config.yaml
num_hidden_layers: 16
num_attention_heads: 2
intermediate_size: 1280
norm: "rmsnorm"
norm_eps: 1e-05
init_std_down: 0.01
warmup_steps: 273
final_lr_fraction: 0.1
doc_mask: true
dataset: "wikipedia_en"
Each number is 128 + 32 x the weight over the matrix's rms, rounded and kept within 0 to 255. Layers, rows and columns count from 0. Numbers have three digits each.

# o: layer 11 attention output (transposed), 256x256, rms 0.0712, rows 101-127, columns 0-255
# v: layer 11 attention value, 256x256, rms 0.0703, rows 102-127, columns 0-255
# q: layer 11 attention query, 256x256, rms 0.0725, rows 128, columns 0-255
o101:078159100132185091123125138177162199197166076122113122183100194111144120146046184124110101102170114125155080097108132172114110120119078145126132149113129118079136151099116116132175130124119111112134059187109081167091143092197154144149142069080170151142132153110113074135116151059117086161119088074131144144135132123118128162186141105118071091144097096106124134173109119160135114173114067119167138132123138127116080107111089131107135196111104136099151163127160129175146099076152089130128156078111159093105108085102156191191163108167106111066149140157131129159134119061140144173113092123123096112109173139157094205081137131123093099175168147183164146162108132126138123127100042151050091147083128169111155099102081124135121110118207136061156163153114071141062125107120114
v102:156084149236133135150150136112116144114144152117076124148142138130136119132110106172139142149155183110125157166115141068137151139200097103141136135134133124131104161139150126130116173143116071161129141121183243126107107154095117166087203141184118173157147135146022144114110121123125129051127128137141157069089153111149131121135134106108077079126141121114193154145178094100117145132126106180131163116092167100136116131133229117168129148089156176080125126144128146148168070183125123135089150146199116076151142139189142147111121158140123132113079099189118110181155109110115136123157135131068138106098121130154141055157162223146107134145063178082147094138170153152167091140140112091128139108131178190142100159136159140133127118084120106048101135160107063156115130234134131
o102:081100212076137171122113081115133113060125124144108119144133093114114131080151087139132127110128145072102128163165115154199183127170103104053131180160171099090083179149080115116114149096181115080095132103115026087134081146062141096181086141150143145099117106209109124151111129180089051148125153118194073120115173061173090096145133111105161085074178120144082135156108107144177078148127192080095169136101131109099122139129129151105174121162107098167136136085111122081174152144167134134180109174112096113128085136125104140174123068143070115198108053166125119083146105129170105161142168129125176121160113081062110076159184034076095113096160110055138173141080076160124136089121148151163081149146110149121083134111166128144112156113144138146113149099134134160150143075098117
v103:159130145136110194145188103118156110138155132129068194127090114126161153137123128166100072154057131127138138156125046034102179180137070156168128125132109136172134067164050134086146158165146095120113195086075179117070169118152100192173186110125098209097129120187075154146132189149099135156144074126150098199129180125113139144127156153107121103128095150130122140088167102116105191167156101089083117133071186111142119140113103131162145125151115094117120136112109096150135147170178158141115163133128139113126114119143075098113099107082012097123159098175140143081134104163201155159157152121091117108117140125104120133125178200165109100127100134139154067109152140144159107076129015134080054118171139159153164194131126103123183126080166080128133160107121145051119133109139130
o103:132060175131151130116117149144140111115152176220150115135173115095155156092120145134080187141091082131113133159209139159190059154154116107041160151149199143134107183177179158203119148153109097149070130153087151075079107110129094133142146063145159105145157069152166002129183127165140126068089101143120126129131153095137099103088111161158148195155171088130145074157093162114134100099089154130223081153134067075085146082151209119105124118113124129182204048093185116135103069133062106138213102120125104137133182109145143201156187078179132136145106135075103125151147122111092059140147165137078129104161093139125127090117128125071123153083134070090179147081094080133079184140106148121161149120108109093159137094097096174208061140176128100128130159105193166161088123144063148
v104:094153117151122118114099160161139155115143115118136121121127141124113134122130118059165131135135091087093149170124147133122077130140111151151127107098152213175130138065160146145165079118159135141184147163116164113160122103155153091077123119116085082103184121110106113084181129126077126198112132100092133148153131134144152120121140153078092161137083113155110068091172154130122035106098159106135125108124109136083128091157111139124090131124133079164121128103131163143092163141087153156101145098124122117127195116157156183174083131146226154095107140108124137127126104055179111157100127122112143135195138127132140173104162109100141098167099051119125145110095131112100148167170193142162081136128157113101105066129134128092115161103073112140135091080138120167160119145133107
o104:100153130129128126116134141128142113156127123116148118166104157110123139157086119161134115058171165126165114118140076158119135139126107170149143125104173092102131160093118077140151129079093099098209078118185083137070142085159138086139147113063144173108112126075104127127097131080167075159126120095116157123125111137186139165117179084093087134173070142076102127125108143194101098132137080165158154083124174095082120159138095146136066156101100146133113182162111150126138118115151127139108139066151121111120069071104124124131178113128112081102081094181071179136116064134136147126095113122160136109075135148153130183082114160102129115167134139176114129116093178147161137151126120163077133112091161160157125104102071115149139070181238119092098084134078060101066133124140105
v105:154133125156144115080109145140158127131128133155173112133153150132123127119124129076157139133146173123128203161145211149179136134127060138245125132108141178140119108084165165189172112120123192137165161195145185130165107142132132156145137117140056082178154099109175092111140117179135136134130129111102143092188079139110128131103106121136185120157121108168124090129204122147119121131157169098133128146208088159124127113111138171145135092116147157144136133130134125144147133149141132143103134159140118161173149126078172139152139163138166170040093095065165122043128092099106122163165115133126166152113110129118135143075081154110087118121099150129098124151106115155130077099140175066110053164157169160082083124123138150091141072136138115148163151123118099184161124129110119
o105:090150110182150114101114104178113172136110101075146098137070149142134166111134152059096171122149179134146103135180153155111089161089150160111126128087130100057125160078082069143133102124154097092120113128137075141116162074153117114112178119079192126167182132115112054183088126067109061144111107093075110161164089128103092196215195128122126105134101083110155152114082109139123107137138091157098154120113147141166154144101099153074079182142127119094171152118118120144183094144133106139140167133074117126092087130144134145134125126108125095105154135135084144105105121099218206166162139156124121141114167102148133169124136134149104145150190166109129151102135158126216089179150063154122053146124141130085189114141128173145107099106123169105124106159098105128104131101167131
v106:098121166075145163052125125151173151167160099129201134156085137131112122103162138071148117135158094139217066167130097132088124200126174158121125042125129117111153161168149122144126148143105148118113114144113135126138036125130167085072042135141136113144196108004099121134106167126093130146153021131113105139167105116056153116114059115092189101223105074085085080122155149170156108122101143084135120129097032129154134121134082156120051107091128170142129134123111088173156128106202083115132115124124116176177061131124163172144137124185137179113068112142066131134131167156139121187155136159101119159104180161098138124083068128167064167043120111182115105091108121165150129127104141181110095154217158139065179062137137162152175055096183122148131142077148186079131128163149132
o106:119178102137075194137145126113116012131139126160131159169116140117158090156122129091143144135179219122086109108221109168088161116131197206057158120137127172136170097104138087115132178139146132127116216113127114168060088106172115157109209132100109111130135132125133073141115128151208147135132198173001192183152034163071184196171139108200136157140091100102137130100139105156101128152175114130132081098098173105131143084182127193112143062171092077132110066075114104178084155131138123131145141167169126169074103124106072130146175183092123108069162096087070185119180106203132151115153157241126083191153090085146168177148075218139125144189236112131139067085124087121185098144153157130152165170135159121101171175191189115150111137153117146173093044139079089115122160186140226
v107:147124168133158103133133165110128140109131133164091098124097124138088115127093117150145127121112130081166153123098118109123135153150088097059085120122142155145151020135170118130122163143155087115179171063175155092126109147135147128143129148138095145137154140166130137114168112143183131117141183141129131147073046149118141141115178176189037124160112148162189144072179099067140103118122117074120132129085202099131109101113151130120149156163122156156127127132127117171099193204106129154110132081119148127132135124120076125131152140127138124134153080047135133161131139103141129085118140133190163089145080114089125190086127122110104098194121133161152078119154084063185124092165121165158133126134108109149151128151134098161083133128130124120135107079127085121185109105148151
o107:127172115113140120075126147128152196122152097110163114126096143086156137164071129082139164119182141137115103110026119157112115128094114124154185182181147165104130159103081188189144094108140123127078053146042150131111169126116097125119204097148127139101092110165148149111096140112122060119161100077184113077140131138162142083150109171092130115121136128157162086157123187137166154143108155141195194064162118096116144138174102104166178114124152142105163117114205113136143131127094145157131122169109140122037138105100164143157157100175130104163103147078138119117110128128095043085120117090085078165140133120113134080138149124092163157138065122099112187107132084144121165121117141155061120124096115142128121189127106150135158138126182110114108127145106159163085123101139141
v108:144092104150117134091132179117141126132150136113048189120121106147125119129097111136143064159134118181139117136108162070136093120154112155046145092130122141105124154208133086118088118173119023128113080119135087140148116166104091161103121130090148191152138136085093135144129112092115146109095152168144127068062108099167083106151126084138116163072184155123159136179134087128130159111138112149132101135095107115119138128119120080169142127127101200121134098173146182135169127135104101151150113199134128184095108130143068104121145087201087169136096177146140116181126150125108138096058122146221099138054150103105131092085086110158024170135121157094126152128154113123143124107086132159102176140151137165115171146133170121138128112139163150102109134110088172127093141108167129
o108:124174184082116126167103157077128062041124101161116106114142131161148128126166146112126140144133119126107179112079128151129174080124106061109096136159125072093141138202157128082107138120153174126085124098161145092189135184084134171123154124131166134114117065188149156122159141162175157121155113124157070136148180140094195133144100142121171086133199172132151142129112119120190137166113190131128115144179118090140128070125126146113178094129115106149121084096164075110107138118151125114122124162118123114164133224129114093106070153107165075179161081095138112126097143144105058124161102112048111142140135159124109109185212143139176126144121110083134083163157128120095070131134194143119128117115158133104056161121165110117187120148101110126124139095159184089136087145132127
v109:131105088089139109173151107140132111157059150147159042130137135109084124116152128098121142092124117126123180122173086164135135103089102136156140177127161121163152170162139106139150073039131171118083159209087136138144111156184152129102136126134140154135118126246136116130134089148178152165085149110130159044188183142120087140103155128153148155129121109143089130156111158158100151165196164136145159148208137103123135131145078151104127096117109146160134180115160121090139179073105129101131091158107141070153047132108129118148157158071038102094139131108112107074129125040107126123196111130108146126149159145129122154193150160121142115077136147182108088141114111157131113103129159143040186047133145127168111130118102147169109103154085141184140164122157131161110132128155105
o109:121098110159140076168142110158122154103078162071120186080134134168136133142173172117173184152102080166167108112127101141100139181096108171140136128047063136138127156077103147113142163166123091152129147127118131093091137049106062080106109110093098089128141081040085121125099128122110122118129120163132107215086116135120093112140185153135124088142096101168193144106204088059115080131055116154097072178077158207144163165160150115159106150077179115098147130155096142123166148126148161127119109119122114124149116110162090140075093159140178154121086139160200100124106145182109206115089177142102156154121122156129152209087088148136103135135135156159114143092082179115077137159071072153237095133148127132123114100119117158112040135157091100161100150127110150145149104082137136
v110:138145125164102153155145153143106120139105133102079133124146115113091148149113140146110137122139131166158079142113116123147145155133136162044187096135109068141131144153147097117135126109146072132125169049141063128102140112132169099100139086117151141119163160154134120125132068132150142108132097127159164113042114119120084106125118139129187160067098149105097115158059132140105163105129145137140147132106132117139077110139095091111103132122061091143130088139132137068072142129137143095165131112153161152100131124134117181142150179127062216151130127159140150121105104129038120128111137127142125102112125176138104074124116138110134138130126119136122132112165119156114150096147131158135147109073107154163178122144108071137189147125103102149121115134086104100113130092136111
o110:125122145077118145082130140144107150128127135146106163116141098122110115131115133093144135158109111162148140119109137131132135132094115134147141128128127146104116169174138109093107152130121098064150081112137126107131125139102106119139068142154067135013073129121132193142223145137087084114141122145217133116116162118093221091119115155129169130162138171123130135153147100189166158147094170163165126206112087108097152075139148162153156149147082090126126117138180108111148124038093126103090104113076110155123174131107103074076131117134105097162137124149166125206123198130085118125084148120155138089134150065151122130118117139190149112125125195137106097142106166133062117124092143114102169140110127127151152123135142117111146134138160150121144145122138148104114123126134092
v111:109167110181120121057133116145131128104160137128141108128134132118133132134169115155104127103088099078106121137114140062137113119146140099156072095113141173138105114123139140097093141135056116126214154110180139110135125145141112164094137144118097114120148156130010137131140107134131107139152168113171201131144165139175169123121173163081069135096139121137122123155103107099161148111111106122145102073102194093125089152089163086121098170117137063110127175158106195139090145171124145129087147013144149126143143133193097092131080065071119093188133174113137150157123056172149127095161171135072151143161135085163131129164169101143147120107104115129122149098144139047131100194144089073156143081130093080210079121180195127129096143164077103120132105113111082112124143177111112
o111:109111160142135103117134074088126163152147112122107116167172116107112105111158070177122085106127146128113120109101102157142128103171160167138169118148163162159115151112113170144150119145192145099136085109163152151046190131106157077165151124153135168065114133155143140078190133109115094153105152097129107134143128101168078115116067094128114126136116131108057129186104142174108107124150164133085184124145144121098089142109084168161109130148145149137194155145113182080146108132119118162164130112174135071131094084082154147187163142142113125146086097186155123165091118100116101114116048108158114144127135145098106073120130110063137108090071074136137131137098141146001156131124151121161149119160162132153167106068149061121176118130209122086123181150151109148128140192076119
v112:163110113099180108161098135087110143156113122161136109128128125143114135108127119144110119151119187113117103134139097128176140136116088101151122190143111093108099071114160127105102160123155119147155091136131159113120143150105103133140156169153178156165141115185145136120112118139100140101150177148129151116173131146120104149107177073162089118171176134207170175136176104099083146076096090113128144166102117152119134132110157139118177122135211193116132138103171113131176122227127137107119121166113133100063075148114080127093159144114100100071050072139125100148180159107168137159135147154075121121139154119144152160128128190177118106161071205171130115182137127130143095121144108124075131138154168137187063164076168187103090105134163163078122150070178138138124125187140105
o112:123127109104104101165102126152166140094143168104144127090128098108188141110164097086106161142112172094068147184153150143143164114085119095117133127102164134100096170154061129170123084134116135161084133131056119141152170195141142168152141153145203128200153108146129131133080091120167122107140188132131129164153117080140041078175129211101113114074142073215136134099141128042145079118105127106087141106115156135159144143135125069161128154138154083146202099138189152125109133155144124167164130156140132137129084135163159158114132066104102120129191145115142084111081093168099122148202148201097138125152057128102121090173183081051109160106128122097146140090148086137093111139170151122182129138162069162105087136135072199142087092151076109148132127121138140197153121087136132
v113:108149123187126138049116118155129088119146145179107149122168139112187129119135123112128101109071128157155166184137189077127105112139109169226105133101144191135123139138077164096184108171083167119169225159096157124191144078124135171146141072123122052132096115135060101130136181172178118129133131108164155127145111133194170130141069157124179146092048120098131112110136126114161160172193163175132146117139175156128140110125148093201104118141122085119120137174064136108098031187140128170074159118156125159132211112097119143143103112106121110163147195066155134068133100117142140102151138132200149163101126083173131104088153137136168126115073090075101168090106132132142095112122133043135109124118137146092111173180180140119156161184092105181131175247106150179097128116084112
o113:099082150161146109093150110175092178149116123148153100192134143140107134065201130136113104147145133119161114103112150145133093132131125137084119110095159104145093121144141175124150120125189128116128112154255078117102174067131094058136182109164116163078151170121161057167195135157085082145077052087110123107172162147109096167110100074113151112221123149035078147134019129158097135134135129195122155128152105148119172119077128149050060143174099160130155090118116148169182071083125090145133144073100146096139092085186154146153142135123161143123079138170104132137113102071176141191102080079110111084091152131095078103103136057079128138121131159108183109159107148146117124188151096091152065117120103133118164058055182071111145103143139137123156111095113078145076127145127110
v114:062116167085095157132111092143136142143108122143150089125070089115088127125187123162141109124110075177124110123133081094098145172125127187174135134126136150137149159129075119152144124169111196090081121134066155140130135077131143117168088166151224081107154117110083128149102202088144130147118085141117092186152184119133138132115062129091126100176102132138142123075167146079211154137087083124120158116141137152130163156124164110145118093140186114122118091116117137097119083086145120123126122154115151151095139133170156122123085076084148082114124132202088139078101144173151132131168162176124084133134150164147118124085152121100175128115180107129112175109125163121152106172104067117162119133068134122133083118132133125174189140149151078186143139209165220105109120148125105
o114:146096083119062127148202122165178086149104108172120149151150147141129102106113119126177141127081148172172039106183117133089080077170116131126148138091156139202150111098198186154152162148126134153172189136160129135172124094197099151142114156146118133078147136108159110121181119180115201161126111133126166129147141149122158145111136140200124227127096138109085107084105109110090112059119116178128031084139191171109103119134133079133150116151103123122069074100167189171115079149156097151129114081185127115141129110149082197173176136106125175044137130114159160124178116094122140115130144123132118121149126109073138113136103154090163156164125106080193127131120077139130129159163127118176144125133120151160135099064132089170112157162089111114144100049127059118104166162088157
v115:115134185192136143162101106136094134124093144132100047138102122122086140123124138174165162116127132147169165102107113182155167159147106104090114148148106120113147107039148141156121134132121177127161174065134183138113128136095112121175136160175202066128120123146164126133131125098157126061135135161139008160108075148089090128104133174132089073189132109074243134047189118093154090133150118138103198127079192148151151140135220150103139139134122149104131136092113097145092083121165098136119116122123115123137213130113158140119121147173168114129157058128122144157116167133143125095117163102129130125098077158148102122093093155000193098199155143124142129116173127137174160110123126087164139059112113100065154179146110102170113152115164070145135093227126092119118115171122132
o115:101142092115129143103173112194178205173147092128105141153085145113123060129017145088189114115133117103163055121081166106117149098147050115133150201156117162094141120087124162139150134126177132124115141190098074134186071116176141156134110123149073122143069169174108099160096129125093081166162146108185198079142136106170151096180079145104112107114138088159095129152148149108140161117116070104206122066144145188111089104155124103135222155166097128097074124081148142200143120130135139138143155137115183128089196099134133194223167092190076183111171194093162116083140175045110122130136144091140095140177171082113107149122167057158123141132139151126138180173118049111175130127108059133013079165089119182115128140154146123131115212073097104141158162096110103150104138090116126
v116:129132120089099066135124192103116146096166105084159169136144148130140109120105117115121167141118180070108096170153157156094141134119108122163158210131150136118114166090141148109149137131124116170168088167161098115104091096115157157083151133188099147102156131166115124102121140122083101109155090121149134114144147134154159124161132126117112122117095139078153164178083153115168041089120112197139108100167089135109096111111150106134121119095082085098119112128113193149116132127099095174124151099162107096106150122126099163135119117153152087111136109119135133136167136107098142145100130141088132148137157135110155128121113129161144163095124078089132118147112091133065096141144190110070111090095150096110103103105124147085121155105146123083111119091084095160152130153102137
o116:120123130138102140112094099107122098068130145165085125149136122104115116128132108176147095131159122075148181122184093128138140174127128113144131072097140099211133129136129082117093112067096116112157103092116099166132151172113158049142088152164092150129151106131147133129106133149142132184118170108088135166120108121118091109079151098100120135140129117102082116116141173169084120139172154057138167159104165096123159123099101157156123127172089154093100142165038129072116123118158143086147095118150095185138112123159141092116156104150098145153101122179085130102105085184191131109140138113145139093099108110121108099183140111110078121132120130139144199098151152120135159164108139121156142100123139147119100115149149167144186090114137132132136122128115111107115138159131146
v117:073131131164141158112084131152122117130151134145104127147088114127144120118139119111149108112135114111132112059109183154141101102109161131087064098131174134128150159125154117140117142156099092124141167095140076134133089165074132136073068164114133067139198134092095101133149099130141109108106155152126166106038089130100123117108141171148101095158155134093141085103151092097182084079118134073127138082126126135120132120108156131166104155136130155155132099151132157129098103181148089098136124143139106184149139128173125150120095131143109167120109158127120143140091150125095139131136144142144087128129138128092137105098097071078129150143146132166131133112131119107139127151105154183126163081181099141135122081192162155135091116126105108144128087136110151060131135126131130
o117:119181115135123114106112153095125114148148067122086132147148135148169074156136084128130125110125190111136119110050139156075150097141164168175214123150108126113194142135140121145138121112183133112151119100132084145099161126124150155132172136164117157076095111174142160138159161110128098170175146121134136120182128117117164148152114108108112091121100134146137160152101124128131165120123158137125161123127172132117093104145090139141163117132129081104151110125115100139123133103144131184095133131126157115127134106126108126188140145118129110169154117138165149124098189139113058099099152148110073138158148100127096087108125150133135158122090120089128122132139120147115096087151155153062122180101135141128137149100126080127177121095162100108144135096138076132093154162097100
v118:114137134077100141053141128086174158162156114131119097124101128134109087122150117113113127141132082111078138118121098107115154128126083111202109140133153176135112036162132114095117137078137202067112126077136114120126173085125143121151113158131112119119122118112137127113113111092119131126169112140098181151150153143147181146109142123122062089146097115176119145037124120116173107164091086084123127104113121079127119162107106133127104127160145133098125126120128165122171099143098116129142124049134135130107065139093134100125178138094177027139118088153141112134142089160199145116140115142119131132182124095134137163131106137172130159139147130180146141152116166079163169134108123154131140219119124124136079169106134133122072088185183177107116147070140170125109121155139200
o118:155165052150135112162168160121164102147109117210125109151136148132155122125127134148097140106152147137136086158166078121112135076121161160097138135130176133160125078135090175124143105126110148174108118136095140169094142165151118117120128125172178154162150139155124159098112121113157215093118127118137063181145020141130106149125185141177132177093118148165106096135176133073104103143143144147091142146119151161162147188119161073104132067135152156144089101113130143234095131152163109140084070138158155114057127023122185176136145111108123128121146120078168168171168120143143079139108117166100110168092110169116152090167100168111138067150080086166227115113106036143125185118146131110157178100171108142085120149088116119121099128061157117117060107180149120142116157184110162
v119:160157083132108139108118120149095141126181128142122087114187098135120143134145112060109135079100153141120082167142101114129137140153121101102154073122079019145112149147173124108092132138124096150161139113114092101116148180128162080101128102123176151101089155124128114137083094158125141154172153098132151134190133144140102122143113098137122137136166143188084113138047200130051170109075135123139147135122123155161076139140101084116081175109143078115132174144138101109149120124122151063103141144077151097119148130078130096147145105136129195151091136113182145164153111149148112140134105158122161135169170073184128102166143094170129134131046104155089174126140124159120094120166100117124132155118151130186128124158133122142137113119124172135141168085160125121130141216121044
o119:077094129121064138127150088079130123162118161051189173169168083125079136100148119109120126147099155081028120149110147113149170095109127137145137117138129184123068154179105155116175095121140163121109058105186142120097130135149133125114114122149156172121136164093114187139154046098159123100089159126105163178140133100125093119119137115103119113150075115128109186189152153174129108169127141156146094166128091051101105131098096122121106170155135103139139126135126147090129163114149156100142156106149102125134071136114140123056110156115082123127139114216138128171117133133054170217125091156136132125104103100135140161147124107147114126088181154140153083131108187153058139194169156033166196108177126141161144113130104139103092129176153167102124105135119129182171084140111120
v120:121117160081124186108125112099120112157027111122191095110137150105112127118101126155093141121146120110100164101140078154138101102118118096199151129130159153136093133106097119161126126150115194111082093137114164137147170139143121114135091159167103148118126141114222132132146114165158112113148114134088132175136162140099159136088140096090162102116102122142085144069178119176178153192099088065130138116180148133123139175102106174089151133124165098092132083144170081142156162081104132137140111111145163137122039151135127095072172146122104136152089121163121102117123097127121115161222109119112108116174117096102109133104153137150135116093179160133152108153100132091162100154135092095162094182051145131168078136106100111127128119188162192110131151101152131128152138074101145
o120:187089104158137126144138146146167167125140186075153185070092108161122189156150185109084159142112095189115070139197143109124104167123153151086124151110117110175134108134102107131103150125102131115112143131062168165111147100132089117148132133110114111126226155110102103123060142111107170117091081174113069101103088091105141122152181135212134188052098143188162116175118072080105115120133145133073112157132134162129146166116190109099091107136145157116047161147138128117134148174126116080076113139072075080135135131099148155111170150071136133084152164106197149148149145122152150103117139179127160136116143123154137114114078146130132127130107112155122144144150109175130130065120092132157113138192105134138171122133125165142074142099135147098146174207130171122166144131131136
v121:082121100172140121180124168136122128114149131098058167129094119158145122118114128186170101137112104107138109110107143083099083140173163156074119109136125173126176126191130116112120143207089089153129149055135108125115096096111106140128139115132149114129154140102070126113177173133151116098101109151137088113033110105121106112099127182140084151136120159058183161146180081092171106106118134153105150128075135110116136117143215127157099124146087125127133135146125118140109137158136081150121128108140086159143149126160142157162107098202113136132137129112113134174123211109098155103057148118146084130072072161094138112110127133072124154149145127154147136097125125105147203095078119139163132105142114136068187139135133110155149158103101042104115101174105145109122122145135133
o121:132159189095127124128108141141124101099158083176107120112108127115154063124108095116164112096132080140148142093094159120122209139163105127119162130158160120114191118111193132149120134096141132152130154154135097087150107142097127145116149123176072116056071102194159163143137182120148115124128127112197155083121170178142150158126058114087116115137168168092115124123112165115136156091123118131218122073138152129078116105133112116125206082146097120126095025082128104139094079131101157160144129154175171133123148102118093104193147101156144136213113107120101135077109113139111045108129141085085116148178142080124100074117180107112174127159107086106088119147135096112113108130114185200031159128094139122138062152115216081117166147122120111158135136078133172090071130134137125
v122:150136152153160122138128085123116115150086108141169099135111156125101142122173131151114163137090143133056185082131100139134107091050122100062074180143153083131122092070124120102089146109090167104111146140103181138108139157101090107138107136102176139138044134161120133127094173133118137167140150133112115165205157129126072148135178100116126072214168062104165139093133110124158122154190065188127163121105163156141141146142093171130144151161156135132129133107103121142126098128166137116130133113136100119148100113121114132133080125062151082161156114188119139154126130146173146138115183099102132109140148159141134127140070117104153087116127155128153108134143147120146101135117096151090187058124096072123133140147075153178075061150092121119129103244141133087069137142120133
o122:111118137151119147149136123138144167167134153102053148135125136110131097151130181196097069126150119084165101132093118144140156129228091115125114104106096142151135098125135196151175108129188156157149201157119155115152099148160144142155114149110110109201049112110146066067105151144117143150179145121161159115114087105144149136149089183123098106106105052158124141129147108120101115113092123028113119111102107190124083141136160071206160126115215132173144179134081139143096159168123116143144164117144161132151171085140164172142131103163138188160143130110146133128116135140075080125098120176109092200119123175108147163098122125095083115133140134196164168097146076106091196124127087077159114153142029140105149121136059094127113198094114146144117140064108095164139133104068142
v123:140115129056121098155106187152123121108118141116154151112122145131106146149136107115150111139115126158117142118131158096135151079149170123159153080130116095125153205162131106184127155177088143185056137194112161127158128173121116187107155117120105121120065119180167130125115196068124139143091093118121093084104157108177108113144071128179084154125190141174153150157082154132205144180113136148141117116176122105124111169092124116189158149155135153135127134129116112143129140000087148168126133179123119060148167115121159082128111123154139197094138154188141128117096182157081147137169099137103117151186128088105126139168172047073086132091139108000103163132132119211085104181094155125149115173075159153106149105152125130122179061107100137162126164202112174158158122133132094
o123:120063163137082142169111103124125101078059052054118116152170142169112109114131190167135133144140102124129143106168134040121084145196074111154128102110151125111183143112150085135163130091116113158099085115151158093192126105131166163104115136079137078116175083102128165117130142185144157156118096115106103161090253164131133140159159097147133100107145142098168133114122111143155204069139161138096104162174128076126068107089094049116172092077137100113131144077092128117106148159157136068170136138134129134141084191159104091134073142130128156129120123164070148104135091103162114108078111087148209092078150139101132114137115162180107151145166123089128195174147147142149108163150093127156111074149174052153138109121151153131130145132117155135161106041149124118204146124116066
v124:099150150242098130142105049171123122101132140125142126130140116090164166134152148143106124105101181132070150122151139091185098117143154143084114113115147119124117150100109120176128091118163094122158064113108133154118133131128113091103098104098167102130128137098079120163141101177106129147069139123170164139160120138109082121120143113069157211111138134114090094131100124181063200115170133139125076131207109172138110112145159094173108121123111100079135127153148113096176127130128134112128132108104109167119142143148083154106128107162090141114122173124132130100135097124100116119112140108149126148121123106154121118133141166124114121124088170154108140130157110079145113108148138083157128070130095160167149097150132122123159123150119137141173107194096118127098145076111106
o124:088135131096150099120137129122100116158147135083119114099127095135110148121166107126140106155115049189131125143060155158109140110101128111113127070105075102121088123124166173103124133160116115121171147117157123096163107118105162140192122155151129138094121139105158117126170120095094109131143109086132120138172152120115180152124092095135102121163102100120131160170099152170138066127138121195176125108102106134124093107091088168096090178126140126092118141138128127115125116095113131153098142126127114097194108171111119118084126169092112085039138138164142138115115165101098192118181082152137144103149148137169115145071099112141162118061132159112083101158096194141094127150181133132159073153100147119120160088125146086110120143144166110100186152119134139108130149135112122
v125:164150113143156130201164119125146143144119142160101112125152131128099133130178128122117130175120134174094126154105121116170149093087076150152115159137096093123126000136145115127107153055137119100160105113114158113138139115135087118168155054082162116195112123161141133113110133105071153188150100132150170126195158141158055143126161156124144204154132072179111123211123121144071160118162127145126105175130082098118123103137101123131118115143125167129135149096122128101121161213183185132142117115126117117088130119076144134130128174122157091092121098100145131116114113152174164140094159090051158107146115192142127185161116152132135090137088109103129139134138149114106126111078139151097130126167133167113162169095111173112141121131101096105153112155145135138099118146155132
o125:112136124119131080135092121174091142168114114141130082145128128100160154097110129127096119101128140147112126144134146137140151151129126123113070097071173156070131159097105140144150084153131118169104156140160155116168118164130172146155101148093149115163091093127141090128173148111147095117159163125134114154140120122149109148131087198130125114183137115135139139076152116098144100114097065165136162118111108152145123110146135068150136166105184082146255145096181163181117115091094104144163139167153221127126142111126128086125089062147094129115174128137098089148084114106117164133174111150147087177090099155199175172124140133125095100135129143199117152101114113109106149163140128162143131119114127130104151123137097119132089079158123122155103128113149114133130130125150102
v126:130136211183133131161152053139133130092094123180180115134142073034151128144211133149096098139117199171089100169137160077142143139135156146110115136126137131109117099099108143178173165107138104103128034114118102180155128126126169071152085101154184093148113121134137130173071113089164098109131074109199147163079134138157089131172037171083203167128112122125076126162126141112154108124137072113126099161215132114137122069081135036150103120126187136086121070135118144103127091165170135111151143119143180160060143139144132137063096152111152131110159168144179148067113078188069145103161153102165159151113117141136125126119128083160188112091127124062106148117138112053110042110108119069162109070101080163168116084172062137091147164157124103141161100193114159092136146061095150
o126:111120066103135118100090104117077148170122108142133123114137092155154157094129084150129108155097127178153116099090139181107089094111151070194066058074100109135128159103164170102077146141116098121188166104153159164205097157119188149187107173175101133096156166098217103141192117152000107187125119130140130083199160125096177139108095128207108182161125118153109093111076144185114157116151124213117168088130080137125121102111094133090138164131153117087209173114151162138135125047133069117118116118123129108151152151115108121123125132129125133047169170162136106130111163086151151133156125134189077107122148109198144110097084105101139148118086179082126175148143122170158126138174133112212083161079140129119210110112160139140160110139120107091171125123139034132136166216109117
v127:124139164136105085091078118139095095128115119102126170132096129166121132146108126154146125109122121130144235051111109162172114116112082141180156141119081143124121126113102150140153123182111177142180174190135115119130170124123077156153149200123125129098127133136141115122134131149130128143147167125136135087090091120172196124136142116128140103114102156118171164148183114153146128145162153164127163115164193180135135147152155181148180128147107127157123156156100123089093096131180116136092143135141110117175175117144155119133113125122118103120121135106137144125170117113117111151122142158132142130096138133115118119108138098132163117181119170111135130134131117181133142167147106077125164121103089109097129163100128092131170161143117128143114115172020074099158114125089092
o127:186100171158135183069164096149155145140120135103110095144107131104089106121133193103125080108076080083171133108081167141117050110131110085152186166190123072153115125144102129119141105138155126045081109164104132102151185103134116086114107092111148156123128159129114137149148112141141128095130108106128148136180177117153117104161140120098163136131124130087105141159121117157159127103097161081109187128144157173139152129125185148138080138171079189140061159134099149163160116160088118123121149112075090172185115112147135145135101150125139220206111139088138108104116153079147108139104100060125123127141174166109143062138170090125135135107136147145172086133137121154094153127123100090092113132140103124122138100113064145216106177096133168110144167119134169149100082040106149
q128:155190107119066061088114079161126105045125117103129134080140064113137096057051151141190059091076161079123106139083110088182085191139097097103070134083112155134198161143130197158099104163085129098141163111131094201093140148063127139147155152123159070203133229143126152188082208191126053121149085089097144137133150086095117026095117096126189112097117100060108094110088126106107133093110107127083174138083129122168181105140152165139112110104152081134069122088164123211136151126132038058188103145144157069099117114134127129108168127042135081128147185090089095138073081131140127121165175138142068096124184117166055071107160095097106083134139170180145123186018039126128107111096118232143125092155117105137169122142109038157140157142096114105080061148106123069076071152149153